{"n_layer": 10, "d_model": 224, "n_head": 7, "n_kv_head": 7, "head_dim": 32, "d_mlp": 896, "vocab_size": 2048, "activation": "tanh_gelu", "norm": "layernorm", "norm_place": "pre", "norm_eps": 1e-06, "positions": "learned", "qk_norm": false, "attn_scale": 0.177, "bias": "all", "tie_embeddings": true, "parallel_block": false, "init": "trunc", "init_std_qkv": 0.0415, "init_std_o": 0.00928, "init_std_up": 0.0415, "init_std_down": 0.00928, "optimizer": "soap_variant", "lr": 0.00688, "beta1": 0.95, "beta2": 0.99, "weight_decay": 0.036, "lr_head": 0.0124, "grad_clip": 0.5, "warmup_steps": 200, "schedule": "wsd", "decay_fraction": 0.873, "decay_shape": "linear", "final_lr_fraction": 0.05, "batch_tokens": [65536, 131072, 196608], "seq_len": 256, "doc_mask": true, "train_tokens": 487200000, "steps": 4066, "dataset": "wikipedia_en"}
Each number is 128 + 32 x the weight over its row's rms, rounded and kept within 0 to 255. Layers, rows and columns count from 0. Numbers have three digits each. The size before them is the row's rms in percent of the matrix's.

# up: layer 2 MLP up, 896x224, rms 0.245, rows 543-573, columns 0-223
# down: layer 2 MLP down (transposed), 896x224, rms 0.228, rows 543-573, columns 0-223
up543 092:184145135116168127170105110112111143155147133079139092116123142113161139131101122141085086153196081103100117136119138053109100126141093171162085132135116123124098197199142089120193141098163117154114150107162120102139105102121186097141139145102170161145097161112107196140127196097149109127022115116187144098157134134181137097106088120100082178150126096110146110073154125124096151117097115099163184103140156117150091128073160169096143180110180076122161140131132143105117128159171065161141123134152165119072087153074104133158147195148118181120171106155165066124115139084087122112069130121138138141129121116076183106132157077161103163095113078117088145104200085180160104136097
down543 106:157159150164101163151094156127116091111152106074167146120130080125144147090111062139121128139154124115101086132112078148146139117113065123148141115133144164155122080090143084114078121094114127129106081125144115228121114100144115147197131140176178122146144118149116183101128156109163138110141084177165127080151165118129146121120138202147179073136130123107123168184165138109109084128196180183098156143084083214066165106153200104102074156181137097108066161120205122173110168128125115131146098164116124173131104118062119119114120083149101133090083104099088165089150147099104164103132097111116116185153159101135121118155086126142103136156101205091058126108113149140146081119168
up544 103:162144130150114112185099114120120112189143090099114092162112145050106123094115099102135100142132149092118074132088176126084080135136102155083172135172142106092121094142147139150163132141168185138132121113094176151129207106129056116236106099176121056117157123142135094135171117161138144136152097097179112068110173152136131126148177094144086130051152093096088128141155155116181153178091166198145083125092153103107125186126137157109107112087149119077165106107134092127103089141117170153179081126133103171154145095092096127117068120135139153189139156136152084154164151080120126141146172140171152127147121092128076084153137136138125158127081143145077049145124129182087089165127
down544 107:117080156180171171126085128099110093076118157096166092194176138098076113150098102137194122080163104046115117074124122129113114135129102088124092140136142113053103173106102115090158189147139138166164158096118089109190150115119158123142146176161084126144101056088113182144099178117106149163103085133141115147136153166092057127136143112100122134130124120133094102159128138082056095113124134130120139132125127146126144161070122110148180124158107062133125172149120139159132089167082167156077061122139165124040094083162166148147103086145099204169151122113156178145167109147145127105149142084087178083197152102161140152168161132085146126137143164123099144164134180144135142144106
up545 103:116128149127120112098138134139135091185172145122113129152172132159160107137130161070168136103092161187139140170091141116080150099106101113178167131088157146074121055145075153173105126237091149134113129151139208100068125124183072106153087081117153197173158171100108103087165078167134124145124146129144130105120089146165114121114151125169115111116119120159185171106108157102165079142123188117156141134109147166125091133164106100158151137196129086125128172105079145106138112129089111083164091102067117128102176150135163113159170084135109132099110069085162072115146121111115125072144118207131191108088169121149151174160146150184151139161127183093162126125096144113095111163169
down545 097:188147122062124114134065123160120134104096073205117126124118125178101110188108157124092092169111078096080157173125126125161116182144105094135192100153156097140142122056133147189152142079081132081146155117114152172090018192084097172136099169073101104144126111121171106117145128116138125190172148131123254158126088140102151091117142122139121151088129127125093124109099108166156131171120126141108134142141174102085107148120159060093151161112121141101120130067138124121138143144157137136079157132181072107121117145150096140118053152117157136107107145099126128158109108138099038092162178133121090148154128130106154107105105133171137183178159117141169125122138153116177143143101
up546 095:153156077124093117165153088096122102084131108112072186132159111113157091125139102119134149097121071164125099111123162099167170080142079168146172119087109093095135085154152101174149119128105114110133089101084092136173111118125176127135160125150088134133144108096136096138111158162105155115083149155118123124110111038159082168133121193158162168123138127105160128065121138175182102124176135131117197078138116150133112130149141090088193120071139084181157123093147077142091142134168178164130107126122125119136146110186117156095159152119153119083104166166166083139134165122155110020090040120139142106101166114153082122122090114156078122172145182076170138145080216164109126079125
down546 091:123084109134077125138141141140128116169070063138116148100091111109089187147141125074098062155126154075168131130174129096088149167088128116077112135211155145080096124127142117092119122125143140173131162171132123172093147103190167113136082095120138134165117121154107148171153128156181139110092132102140166163094111166150117135154110180103083145151158169091108146135135148158128155119078165106141057135167116151158120078130133146173182149143115133124097058191107146086121208051115113102141148130165073131183081091120163134151052086111177130152108149144113118155198156157077161140154188137083142130145079086137083083147142135095145107161170112138097091174141108084077134164149
up547 098:139146092181185122149131182133116097207112126063121119121114118208115173115091151094126138100171095186137124125130152130105096110164147184161128177140134156139121113111122098125139114143084154077125091163106157175151188142150195115087110144140166111055129142139099092121115076127177113137155086106094112132125108073178112087100103126162132126050144169150096110151166109123136107108183116168071133078173110170087082115099096121138087117101167109110160070144130134076132145174108130145098045173097150114150144072133101148121106092123094135122111157110079152099117136127148124172137139178103124167160178127109211153141179064145152085097125211149107097152113135169124078078107
down547 092:132161165092124096114152130142113163092115123135158125114100181147163102150128126095154109183154094141160162136144172059154142117128139132144172126105189142137139129139081158073120144189104070150137121081159111182084202147128129144101134159143120184077139153248143152128145061080132118128126151162096133093107131154157117112152142110123102154181084172172106088094193091122075155132203137128140133131071130113153211157112091185116160097113135083128134148111115143143181124114103103122115199145106144173106080113099153084100084154161141126179110078093085077146077131115149149183148108141072129132125142127175124125169057124096129115129110128133105142071180142110114069141186
up548 099:144128126104100143143125124119068147114127116107153124151118155142125164096122119130070043107123085111214111181124117186129162114098120062133161130155071136147147113084102109145143108149069137122130124115162230120144135086155118163139038139089211131100136205122122084140135159110147127126075103124078115123082097133156160153136172085138076124076149077139142109194158081112184131152139155190086134131160089106122129122159089124126129163056092127191133100204115108049109141127127126143116146120173173111176115135117127111133173111124180142144125107159136128131128151149183105125132153087121102195176097123103138162069151130111102148133102154139085184166155101114095087169158
down548 107:090126178144084188085082183087127148138133147112145162049057122151169133130162116133176089131128154139107145126130104130124140197145118085112158100133100142163132085155150189118065121145142112143100193137103169148126132099149100125195064149128054112194173107136192162096155158080129108111097089111115062125129118150146144156111145126137115151111127075138136179177164104117157148136118190120141127066159143146155126050081127114171083128119112127134099219155073097104075090164136153110096132136136127183209157148086140140115116108131173044148121124138118111098112144116136120076132108057119107116141164122161157109109167110098152154125153102154091090088150091161121129133179
up549 092:066104073188148126149164126140119089140125153105093166140122059149080117188147103158104155150107174102190128135110137095091176140114129112149081157072118091138101108066150077088145111149120123148118156121128141104152096110104077115089093161100167122145176168111107109105110114145149143125108110162075116187165134147174114081129139190149176104098140079116038058124183147171125114145161083119080168095090139117185124157109121157102202154084142160109061184129145126162103086127161077092088109170095173163133135113153132128149154131136114146098068129045120155173100167151124121139130104108110130163116190190096144152075084145114089152072105171151116130171130119145142101126110
down549 102:161134095132089100112090104156140123114172116184146104136117070132077111102082114126187095176124070121180114143128072108143132123143139134101141147125173116131090169075110160132122155168142120122148114117144120172143164174160148190128101189144217117147100142161130140178138082144107155080164090157168126130108112141178123093100082101113121148075176058126101158106150115089074127149180177138144137145089115118124148143098149097142101108114097134139099126141112142142059083160063103155099115114102128148071142157145199122116162188201132162087095183092184132154128117143099119138085144139086135085184123115139158134132176151116159063127063121068087105200092158062119182114125
up550 107:153110035077127106144133077144175170107142112118110141114067132105139091090118111183153164110173067141096180141116187153114085135105129123105140118171057134120121134132137163174143122165075109167148140130181174028103113107182131126062156164123145130148094158211113167142121102176166154147135125126093154157156091075147179120117111162118097140154101139088128076122156115132099120131173101151116121125081096102161086123126099204115147127091138167078127110141115149120060188127081118138120144084136156163116152061103064183132148147173158101149080167167143115119108134083114117110091156158149129102101177145121091170171105111116167117102149149078147137149094072109131183131079
down550 107:120185146140191137157071103168184206113124150201108120154130094195176146114104200101099108087128122113128175090053102168180092091127168141164146129101140151117194140099099104057167178139160099142132092118145074090113129094131154157124175186129164225126133116119048135128164162138094112118080090170142065166197148109093032129145153156108142127155140151125150100146104133138102117090110170125169085133112172134152121166141123155150157123126116076103122197140160122162069142129113096150114111090091117140073135098138163141093155166096088079118166105118117134136137126132148138132132141125110164123147177131128126109138140131127081100110115137137108117061137142143123176081085
up551 104:100190149118083144103184098217102090173116145095116131100123107131132126128105166142160097158136147134121138139152058130083126127170122143126118138180185154070063143145178104131145118165165129146125135086126145162102159083096217089099135132117152138165113063115140135150117140150129196154134180142130150126140172131183151137133055095099123129121145111072132174118112103150063143122104149139106098122145076075095091227105111080145181172147057096102078157122068121108140120135118094180130108075079115147175145173135143155116153119104094159150068132144134112141104106087169084178121114187072121141116101167143117106109124103127100191103130118126067117146132098152193119167109
down551 105:101081069139139123114161103133171121134137102110106194134166098132166085214106161085096079123134138179143155145171095156141170101101094126113084097129175128131115175170117130150163114127097071120123105174088102179112128188126102205136144142131068108147163104101109145126109088123109164121151112077091130133117136147136065124140117085093162172131163142074145084150192162105154114196117160165148105121118127074150157110102085133104070156105156169150125071092163101157087147123062135125142109050101077148185105130065157134075060107174149126148153149121091140129172121155084072130165108120096159052102067101137129105142143132105156132149134162163139154154110179099120083140107
up552 085:091083093146112130117128106124150107151103105123153109112126103107146139129137139080182170132109134144135106138144137061107092133095085104148115103121115098145104137133081125081167080120108114175123069195108099101182171149181020129108165169163112129100082158128097154156091115133115098123155112158067135097144076131165163177129130126127098148149142109073189161114097046145129115139181123139110182088118124075179118140102131075130113092158209114152071110078164153132112127126080110123139168170128151090193153137165139132129091174100170145150121206102125113097121133166153139073117110155101118125148135075157134150147139097133071130199111100105175067195079165115155199165127
down552 089:128106064151140090107135154076106213129120099088067106101121095139137112081150058161141093114135152126152212132089095130123133154089147089123157225155141149097120110131187130151090171113105125095208157121072179182053111144097199163107084091135108152119117091109088107172149123123100113100121129177105150093094150170215101095135157094135125140107163153145082102192118166153152100157131167152110130104108097089131171144121125133135158097120095176160137132161156126134127150108142128146173171119107131115100084061144083124163141149130189100140165106166181129192123154140190143120192171143143097136169173162195117119113167133102157176133131111121125163124143126157137111133120
up553 101:143136101155112133135154162138156153133133144079083163145139150101167156141119192175149082140175175055101128122066093159089113134126128105096120123138146106208150090134057142113109177129153125109123097104113167110105109136152165162118104211137143100087120070115092123104136044225118179145141125117145165139140124152161106092097141070094118120079124093082178108089140120132145071139098178140092077111206151102133165145145203090127107145114097139130055130170187086075112120156134192090160168120127146153151133162073215123131157125129159125087157148161141113105092098071121136155108114151134131145106127135093119128143111130156178205107077126130120167101137118131108136137092
down553 101:136101112028162084077122140160176145135167092131141111122110118105130125160191168140094091197091133163119133081100094170182126150175126094127108145133148130164176190076118149116157131116112135148179145070120116150153098151147093161136085131180113173157129146113154062109198087162125055165104077127160166154184144153135165142120186140104069130057101129132085112161104089116061105137110094105119101171155157117151116116173142124108135118095126106105061146146092117097113120190185198175150133135112100105136147112148142126113125142163096136126134131134137140184134138158075118124132153167125134124103108169110109140121151063154087089065074124199126059158147177109120145178136
up554 105:134101151127148141104128154099153072135152080098075138114112136168109152111133179094115098130120141122122164132102124089101188174081130128059094142148211103144158116180115107041048112123135126079173124139065167122135131120145156142159169101133181087125099101102101120117112126105170129023089129155195123113112113055132124156141131115105135106119133143118142111062122134140127135100110155121093155170142119160088128158149093140177124124124111153096189131181137086191080141111110159150165078157125144147148103179132170161119200148180148073077142154189195052092095096136144162137080145102121119152133096166106137133077117142146115192137186098126121125114134102208114134138129
down554 099:121111158120129112161115165167098160059120162092159107088182080171081108146120147109189147119146168155159114135144165184133064142104171142137067134117090144120176085120117043117114075083154071141095068138122122152113117159095160152082125124117128147103093055146135156131124201137123149148101139157149176093052126147133126142120167150087127149093172122126153132121141133122139105126150110121096174181151152104107152106192134073146134155093145113151175127134139167149112064148143105156131175110063102140190111166096092143150130157156166137090091158127056143115115112104176123140123124118156069148089179120184100150196061183153179096161098118153194137142107162095097152088131
up555 101:070082183098101112090132150125150101093108119112078109182129170080104168127152106115107105112167156034116058175181113154143159138137137091085066136153165132096121127104135130124177190165163119079136120115156135104161152139115096145191171127138151164169151115134124112121088144140105061171197128109065129142136135166114140134108114078095103123121151135149124111132155169126124116154116107040094061103064173110099142150144118123161158177172125111161135117160126108135088078140112076170140115147123174181143103137111129153100186152123108218148156134106145070169121147097149115136099192120101120215144134138125064108156122144144167142101114075069102118178177114122163109172121
down555 109:110086169114145100099131162092110076151154082072105153122158178178133152144096094088099182185140126118153115088165146112136137154092103166096133143110081110122192135130139107131143126096139143142127110144103116131100150133087135116203137104135119156162124064118146076088128154180123152114112148109103149173064135178077232121076117208125153167162113100114183122148118068113138080136096124120108064158110203114105078178148082155149151116209198163131168159094114088181097123151152157137155124124118126216147104122082147159117152161152098126194174131113130093090147113119100157106096070075128144153125100127141091112166168139144100171177152152096107148110103141118133119135152
up556 093:160121120123118159142130089069112095091103148102139110060121111176147107128127157099136113216123163116147118161165112101164169124126097139107087111088117145147114134120153082148150131097126075128119153167155147112121139086192168150135154178141070105159203137106115096120119066112180130168079130153109219087032153129136133158177145091187115180104148096110174171083112125151165114152155148128079132117068128115146114143054082099116144066107131079138060127118154149070125121132134142093094113172142109110187089132124111124186179176126114125101114208158179131140079154112132113068084152160083146100121139182109103129164149122086137154062175135103132154123121109117103110131143
down556 102:148125128123161188139116128077118069150094143133128124105111104120158103095108169140125111167124129164167106130127117122054122109126116092174114149117119102088079137163111099115178082212096150155150115132123148061141110114151130140067136160075135105083099127102125086136169127109125146093103117057166132099084139164116176105092182112184118103116130116174168135128196171191108130124128134149111140078124183066140100170054109124133173064110150156105110072127096054140166113115149153151173133080159091142145158150142079138088117135164087102154154096148076082166123153133139136102103115188079134147120111103158118194061172103060146102107137135108141152161166045133156077165096
up557 108:127164119122076103119184130145158120113114155111107108143089128080171136111127108145171116069118074135150100153129140089066096094105131159169138194128069114048176141114122113137201097123099149133118190189120092142100154175152157140129115144074085082116195091123189112164136097142130130106123179190148138075106124086144096079124050110142073091164147145157131133112110107162132071195128094081118120165135128162100176110089168147186182072138136125132092110178125094078076140139068108189164102094126154142163149116134135124126118128116143155145158140087124119119152179127120104098129109143140091107136081174067166153110095161104160159109144123167148148086161139161167056139178
down557 099:120104203149108194104121133124120161143146203107124103143156119146220150088170105096154164140129109111107136153175143108096150178170172174165134110125129116069188120146138143069127136137139139135134193145077071128121145149129163098171067095099064134130135059123135113179154145146088125110146128106157142130130147134106166178114100230149153098105080098153139129069052110111106131111126139126159118092209156160137121077109135120191128126111125088080149114098135093135114084121170091135128114073144116092124144081147102074133109093152172096175139088117138119125163189099141139136157169185165172121136124137110080140160123189113155098067082125110112050135113096164142139108146
up558 088:114137131113058166097110133136124088149109107142088081151082114186121094149068121154155070083178210091098089082131089163111130104168156100102105147104122166122110170077130110090090194094092129122089132125181100089152127208093113169166135159156132095150118160194151165096111160158174095158155112100081144156118117162178167140122136111101090118063107132098108075160165192114182172085097110149128121142157087129123103153163108171099143112140154144103134121167127099172100049130126097126111131157154159071095145107051133152123089144040097129111142145078106123126170134155100148197122141150119116092179076120143149155137178097117097096147138127163082133112133111113171147111118
down558 094:111118092151110153103148120181055101135126102127151175123097150135106165148152193148112148140144076221152155140119041107177157129172165096107115189110163079120124104113188167106165164116162142107176149128125144089080151115115105145102137109122147160154218131101136126141186141140120138104071135110161117129113161113105159152107123131120138099136119075121167198130126077138099101180094101173189084102147155139093151137070106150112140113198104164149086134127140108133166142066149120146123080083104111149100115103156118106174106145172147127128154147123120152115119157158151083077048147137115115126077142134129169153100110132188087083184134055079117127071097127201089169169108
up559 102:100092110158097110125091085048099072083117156165115111130136103091150185127174068211156117099114142174133086141164132108091144110141159094129134141198133117109107079120070108137115096141121126100075099175186142127163119081124191140127127191173151135091110111094219147115159156146174127113137110119146127116110140078144125104171109141148106122131159108104145104071196155115179079114124128180147099113142136129105158142194119161167143190117114186107132137121111113077107116124107122069163156137089091166140154136096074101128130155147141134077192109188033148145094141096128154092136158105088171119112114092112084153168100111121107112105125094168093134065089075173106164128127
down559 083:101164150128117164119169150177130115136136101086169091113160116166059155133118163104071185140144198114110178147119108195125159103210127123149098107111147105152095162174167156099116126035144090142153087115120113117103136114154113120089060136173088130133151145121048131103103097130119133067152124140149084147159137151111149116061164093091155198100129148087136211174151129103183120121128065142168146107114097095196145123122072160128103125126115091141063139130150104123113152082157135130111142123144070020074085124168130149164103167134194121178137104127098132078108153113099144168153131110179108120118122125163143126123138096167093113160160169138145110140163094123182121140119
up560 109:103108146142140136142128118104119120022134117130155196106106129128153148130166100108111072143151108105131138127101145123144160188102172122116110159086127160166156113182082142131067121109192171116122093169083167090094121092131135118140124102165095096085136051116175142155144169112160188102120091107128156124161097073070095119158156098111122107192138150042122147130123121143110117065138120181208108059158124092181108111122124125105139108160167160103103098120143094133110128135171106088110142115133161122183188196150116127155146125125103183101092112091097086072125218080114195144126088155156127158117134131131136132114112154162105061184162125065148131146162156110115097124072
down560 106:092102107055095162186161148114128089127131118062106098110109134079089115099135126154131214126173164083078115145170125107155133084167079070150191178144053155182064161129118103110092184117074114137107189141173129086144134134096142140162153119055148152170123143144111132107194129121115084153119123171104109146103147138125118114132167129096123089095067147138121140153102173104099111101112120152135142182184103154085085103117094084155175133109061113154102130136112098103166155128123131160136138086092086077104104077152099153115115164087112152143118191117090141132098119094127124114163144113074155137093150071141123110106089090169152150203117115140136088082099054120071157117151
up561 095:118153121095147122124155130125158163106084123197078082194115145156190096081128114114110155126147154080114158092109141109135123122160139079116136167090161119090146155152105088130130125199134118173163144115112079134146118120183109124129133131173106107137066093121168070152151173100103124163132167116118118089182138135092133131089066090171081154169092183118114121054109070153125141146138116121110118136110083160115135128114031073147125167102094139136116110114169119133176107152146085143152144128088191153140155117086201123135116167084159114088157166174149164143073054128077106144083130182123119149127157069115117089162080079078090109163123145147184214151099121142160145162098
down561 097:185120096131072140155101154111112080090151105089122171090091112135137133128127113177155145128067051134155116134149104175179143161164133128136095081165100082151138179143088165112082150053069074138119140124161122148097079138070125080136135126118150129170126118098148185129169151170145135123130078079113089151157135174128077085176152116097151166082140098128121163163106107102165163123181123130083122063133134153163150153156129127119104140155154081127093095151112141093173090116151151112080123065083128166163116137190115107110081058092084111111114141133095113193078140185094098150127148107076115165114114065081108077080121150126137087115102121119136106071174091073108178113092
up562 092:146150128113116069100152125142108102054117139109099130126138175141165122096138156182124132126177104120162161081054153124126123136134091149134102172117107131093136124105154113088155053103112109114149095166143136120176143140104181147160130114101099173161105181140120088120115074082141158162113161124077145127118148159079110107084158131105083198132070122146150129107210123135140150140109122194157083157101201110119166118117086059158168132178122124209113171125128154165149106108137137098103139126146148157204136132043145115142070100117101078127139171148081052114122143147154143133157129138131192127118087095106096140150067052152164070162101166191140169095080155141142118149136
down562 103:141170107132129202158116131073132144062146157072079172091097146091186146131146110125155123172091065116151136065095142090150129148108115140127142072097079083092102164158137126164121153092072106162143134120156182148099101145139081140093128106139139166182156143152158123074105143115134141146152136174115095091119109184129136165167174127140062186125142088169096089163167162133131153179122188121146095138108129171134170140155109111134119094104150141144113115142125101072098120087140139102125129175187122148170129131065158123100165120163204124141100077160124115170088047202121109154127045118163137176148075099099091128163098156140075120114095101054107123166106124082113132139137
up563 100:128106072131061078150075216134080117149149117102111059081142101125141045133186131123121146102164141067174100139125112159130153114145090196119110174084113127145161122160111138173163142107119076158138182085088145148119171168144133130166095131108142098177063186077143131167109124128120140138064164127083086089134092153127169089149111104069161081173120131111167101180086127151091112151164106164158090130072136074115092136139110145103107092157164109119122158162136114080175121087142115195088093115123137158199130153136076126157177159138118081093159154126131122116117156157083155062123130127134105162128172099144147134142176107169141156155162196100146108093135140164111107137160
down563 108:148131153133111097211175150116070139152149137127138157117117143146136175175174101137180075121158129133110122139136163138119091156162172087190099177111099113114129127121179194109085146159114228138212124179170145052084121124092065147118108154126137077125115117132096129054142136110120137117125138110083102158185140106087129142063134080090119156045138124180126129100082122139167104173115086087071111173107127162124126074116118081154092169091109174112113096097237132146119107120153162116124138108138131130181128120103118113121132136124157154143160118131114115147158067151070157165121110094119147133147074082111183149153165120141134104120057097157113088143106157132127097150164
up564 096:148176125079116136157098174131097137102128118158178166155215130159065174135080116168160105128143063138168072120166139124076117146118098161086142162142088140187166159092027099108165195055132114086092120103082081110065157129100139102141135140123139119104126118146137060159132071109108090164163139165141154199077165132156109137145122107111106115095151105104110172095191130106094159184128104144128148122169116102206097132101182092110112084140148118125169160138112105059122122110169171097093120118112130130175131108093074104126144128164154176175085181124153128150123159117075145101168103150152123090105166138110121134139160093121107124196151130080123091119101166144103118140105
down564 096:158182148127174182163164148094140122143126139171143125138114093112139111098150145100027105183131135115115200130134160120157169116156085151095113113137116102107115171181102159182211181124124154072140094117136105148101097049159089107121144114118129165134133135141108075159135154128142151127193142117159117155128181146143152180112152122120173095125125120124151121066142104097173085110119127161123145157113140148170150118194158149142116139116115162199040114139160125166135113140150152093161194123164108139120128119114119113057171118140121079115104172119215095161142186080083149095155164066102098083156070053098118064116187121123151138150108129105143167136169099146152085123102
up565 106:156114200165127095113141121112044077171142139159132151066114109124117124095117118138157166117131168056129134154109145135151109204062118148137130094067106135084152111138092132130192169133060091110105071148120158152083116176093126128100122153143093126108114110069129129179134122135128074096123115089106141129085148156073153116216151086089145095123089109150140096145092146145124094149123138065083110117134096147129127100161102110152159125143076129127076120108083190116162140149133135174201125145115180101073198096130121107151183163193150113157109091110106033152187062098128114155150141122106133145159092179150152111139129108117125137159163118188146140109120103148144060152155
down565 100:061157139132108120147137161157131107131076232143135119129119137151145089142075121121146163149151129110120131125158133154163174165150139111085097078188177172139131131068104120174113124128187108134086169065141070141165128143080116105097109106175127180187107075173110145147133167136149122130101137204125115135150131143063132109141164124123156093118179092148084086112148110133116140084151144118165144202177152102111146108102133129090149064154169145124153167047167135120079155126130114133105179126159162088137097158142128088103112135156119060109157152089092147078144087117137096118141136123100156102141118176157117098142127073116168163110075194167132155175081148123029130144058
up566 097:134109116111128066166147108130059174116164144133064176139192158132112118084100084173199095144232148091109199103181128115135113064140132139125112141146112098150154108159170130095098051135150151090139102142122189089147102089146135152154145116196163141142042132133120088076108116147180142151090094117077155139156139117147061080154113132117127080154086106109137118115127098144137111065113107101082180151102102113126142140151163106120138112095188134117043176145149153197058114152137097145179104147164154127093120125100140100086097108106139112128132114091170093159086171124089128104180113131183129090106113090182156115096172112157133130147127154140091144117132105092129164123146
down566 099:145189140162168123133092117137115110155113130135123131141070138149106177141146110176147154088091063133147155139106117154140118132135178055115096152108066182179173094197102190170110096117155171165187140136105128148105122108173076104138076093125086074091126119118143147079122096114169113104146084144175141145108084162187179134145083091128144108123126174125093105121094113117147125124146136092094135066146183064128112105118137115126120081099127086139143180110101126140170085073124148110107158132156130166135132108125141118170099159061189095136145113096099115174097165086058110165048119091107120123122121124151121094180060085151171127156188134175123067150189152104172126155169
up567 106:110108108195103131080131092089156113085131127114105125103102126129145186143103123118172090139147132147094104083126095138104099157118200113137089132077097143147183155169100152130086095126147078110183151116196117107150136135172143089172082132104101100213138116137123179108099151154128117124128111092139120116142082130108098101118167192136135111117164123121075157104090191147142197128134164154135135183184159081103184127087178149122149142175142092151160168097118080111090075123063154133165101147068150089119075099114090120097127156134173156112161168163137069135121184153126099144122161133141128161157094118134067130094121175067140106134227043139130131149117159192116152126170
down567 109:172124118099132118147190151112139158114139111140130157155169057094138154138164174160089177180117094055103185131155146138140122105122083098144096111035088196142161167157139139092117135066128108103109063129135094087065115128165039152132155159059164172163134125117102146085168105129150145170149128119097093098122111173163109146042123116154184181169130191105103120153150140100152088100151066118158057112108137107120107127171119122123143138122141113090092077101088125139135122136118116116172109147173164121177135108147085177156124078128093131138082112118139159131147132100136175153136182133137095127158149124170119185098203115102126141160085087103115124198117147114116156098171
up568 107:151156134092109091162128097145155119092108121162124132174045139166146204109134073134129143121181176073113153060123079160155118134054166197137088124130145116128093157145142108070161146116133138109163125170083190161115120104127142148144099150172175123152108118107141139127090177099165103156111151164114189127163073172199102147087114122100070174096145187165110186076212122163084106161078099107104116146130152087128120156087127150129158129139128155184154123124177128116124129165153144142107174128116120107174042130133112109099095075185108158113041104161156112086164128125095102127110105143165131115156126144140101132126199141093101169100105175158099146153132107111137144174130
down568 103:146146164137140116161152180104112085194114119125123133170148133118153098172106099092181145086134158196125081137083152094112163172125106149085167168099075143172131180172071139131096104159088170093162148165066159143101093106089123153141122114173103100147121053106139181146164125157142145088204070114195156080067162157122152105099174089090130103135122089172098121116180134129149111121095136160108139138119166128118140066156147186107091117186131118130180090166133131118091115062134094169184149141068108147130081209100151068162127151114160113158133174100080137144114105115134115121136144134074148122140114128179092115128081118143197106085133103099104114076160116140124120084129
up569 114:174153129082165170138117190172080090137177122157121117108137093163170101078174123145076177167125147123124125146141124104150088148117115098146124119180181134179159134146150173168075146165095122146126112152156082077138166118103170128094098106111132074104156147115142076164106090151151126148148122049137148097121155131103098125124142180136136124154079100069122104101088131114115112082136123172178202138147093156164146150088105077195161158072135134075116017118069184149114184135142077135168135113091152121130145041158094130136118123090104126086095146098120125116097152137111129164139162127179161146128110182178188144122076079169124184114128136139114114163127149102124085149180
down569 108:133112142133165101137119108088141133102113127168089172104145125151155145100110186123143178144168072142127179143085095102161167086136174106197140120119118087094116141158099099093156115132093206156121166106131156140123160203166113239145134147158126169141103090142107121096124136110132099099123121098090145092162191128138153091149153171131166090160125095194147095150147133138172068170129177079161162158125124138130116067163133154082094083138157113146080079159091125165159118124161171099100147139121144158137115159164108122129167120102099079144125076127116173211055155089144111116108091121123121126144088104215106131198186171095120123097098115150108157146144191086102177134090
up570 098:109088139116127080199167087146100183111083163108163123122157142088134170081162148184139073109153117132093135099095124134126106099152100122120168191130126127161044179090193143093158136106141136093064090157117104122095090177117132143167155226105121100129182120150143156086135135126149183130174110061118148139162189142127103140151133139105079136164162114169136096121158152127127162179128109089109160167111116153118078107116186133115135198155184113111178072103176176152100092153142162166125166117152123109112117113074110099091154090108168115080163096129097141119153161077194156189143123124168155127072141146142143144183084111093107155119197089109139135115105155104129114145155
down570 101:072117126138120195092127117130117117135096118109152149124148153113164154151122149189150131085191099096134150116138082141074124077098179118119218129087148145081075168154123155098193187138126141183194126150159191140131133124111147182104125168087111142123169106115115121098124069112108050133101130116098114108116121077120140123119065120137116126172140134187105090122126055124136163105178170096132049119171113130149092133078149110112165152139098094142138144122148153123175200115081144137139097146102107088074134081105132196118178100145066102144093128115135167093143119122196169123131094152109168147097130093115189061151106145173139158115148127137085128147182126164194116080104
up571 099:149121157131116159104076161172096113124151086140195142113157098145158133117157145143168145141124096078160085080107117100140140092106185109111153138182122169157107103077102121161133150133139127152113065125134124131122150182132163114137132152093166112194129146116113122155101084158117133075132102157143094116138196154144152113093167138140133075153100084134163150106083123168125144126159155136153110075110129096144117099097185103154138075139095140128131115123139164158091134142154126158192173151164086101063056196121159125096120133118059114035185116068074096115118079122082054183092136168095108173204173149125130077125136106144109133169114189197153117179096172128100095100100
down571 101:180200099116171079125120172067136099117127131109093083121187136116160138118121151149169141126130123148086117141133140106100134131118143118101145141117083176114156126127156112128120133210100106101093075145123077186145101155131134102080130165175140076122132142038121130068181114118141158136177085169146142142167104086126137133113136124164117111163156109115129072162131129081121053110128136172098185116151156095186149056181160192194135151153119052184130095113131117121167123106115085097083162100112142126130160132132178113133107173169118104120152101112174169181136124077103152102186142095151106166146156164140116115081140149199119102099063179115146129138159142166037103106107
up572 094:169081113116176188175099119138084137091073124129062079135135171156141135113158069142132140121211148128174177079147120177127154124089139166057129133117099114125114195196121076138087058141144185105155126179128114145186104091093096081148137150140105138170176117136186167153084146107103135124129092107174116115110154179111144131121114145112083108161136168088135110090120078156112110156152155092115093079122128149163158107101116117106145119106135102110142117182108148193114087114149091122161151133122131204143070056114076103148102160100155137099147084157147126110160145048078179128129104091125095156145134140176162084162104115082121176129133153164171102124145147096092178170111
down572 101:127142106095087183124199110105157163109152116105147146148158129079133125162131125160141143079139153075159136077117144186094087135130172153146115086114185114098062156097165135092108120072138123072123143131130178139070135111119099120116134140126139108178083096199112123131104146161120100113114184114120169164209139181152150123106101092121089129113139139124156160118141082122106086080068148162096181122081053106145081155124088094158112142104074144083125139102143096175173054137112125144129133096146127164156135073138164147062129142164116142162182086124167053083209083127160134152114150127105153103158110099136124179120146144130183109063168158181089177125064141117139124135111
up573 088:112155116088140095146088167137101108111128084167116104106125127112119164132106164159121123136091113208127100142122152156094139189109158113193101102090128140102063219150138139118152108181120129098128143106087142105079093184156131144104044142136110113055093147090164126117144188067120173167140094186124178087132183123077126182142096118098109245163137133109116088126063104152126193166077141179127129172097111131117076141148132149179099145149147176105101135103113134101175115111129066091167133128131120087093138138068104157152142094106140164129108129144102109128201146134142134174151083159094169084122118158118151127121111089164151126157091122183148150093157107102087106147160
down573 102:135078146141066137067145110127089167185104165143085138098131145089130118140143145161103131222100147093153101119178100157131125100171122139128122133172130125177112130143178141048081097101188110171106154150141191123140190136127141152194123134080095135155144105150181104185121068144159082115150132035146136115142135109097148099084145074154154097133197150113098104120143146112200100074123162110136135098115121154182138093080090192104143126043158103140110101130136100171185087148079113118092100111114179153157131141149182114139123184134127102114155153143095085115093102101064181094097091135165102099124115095064133123156138101134139134155146110116151082094079125131118153153129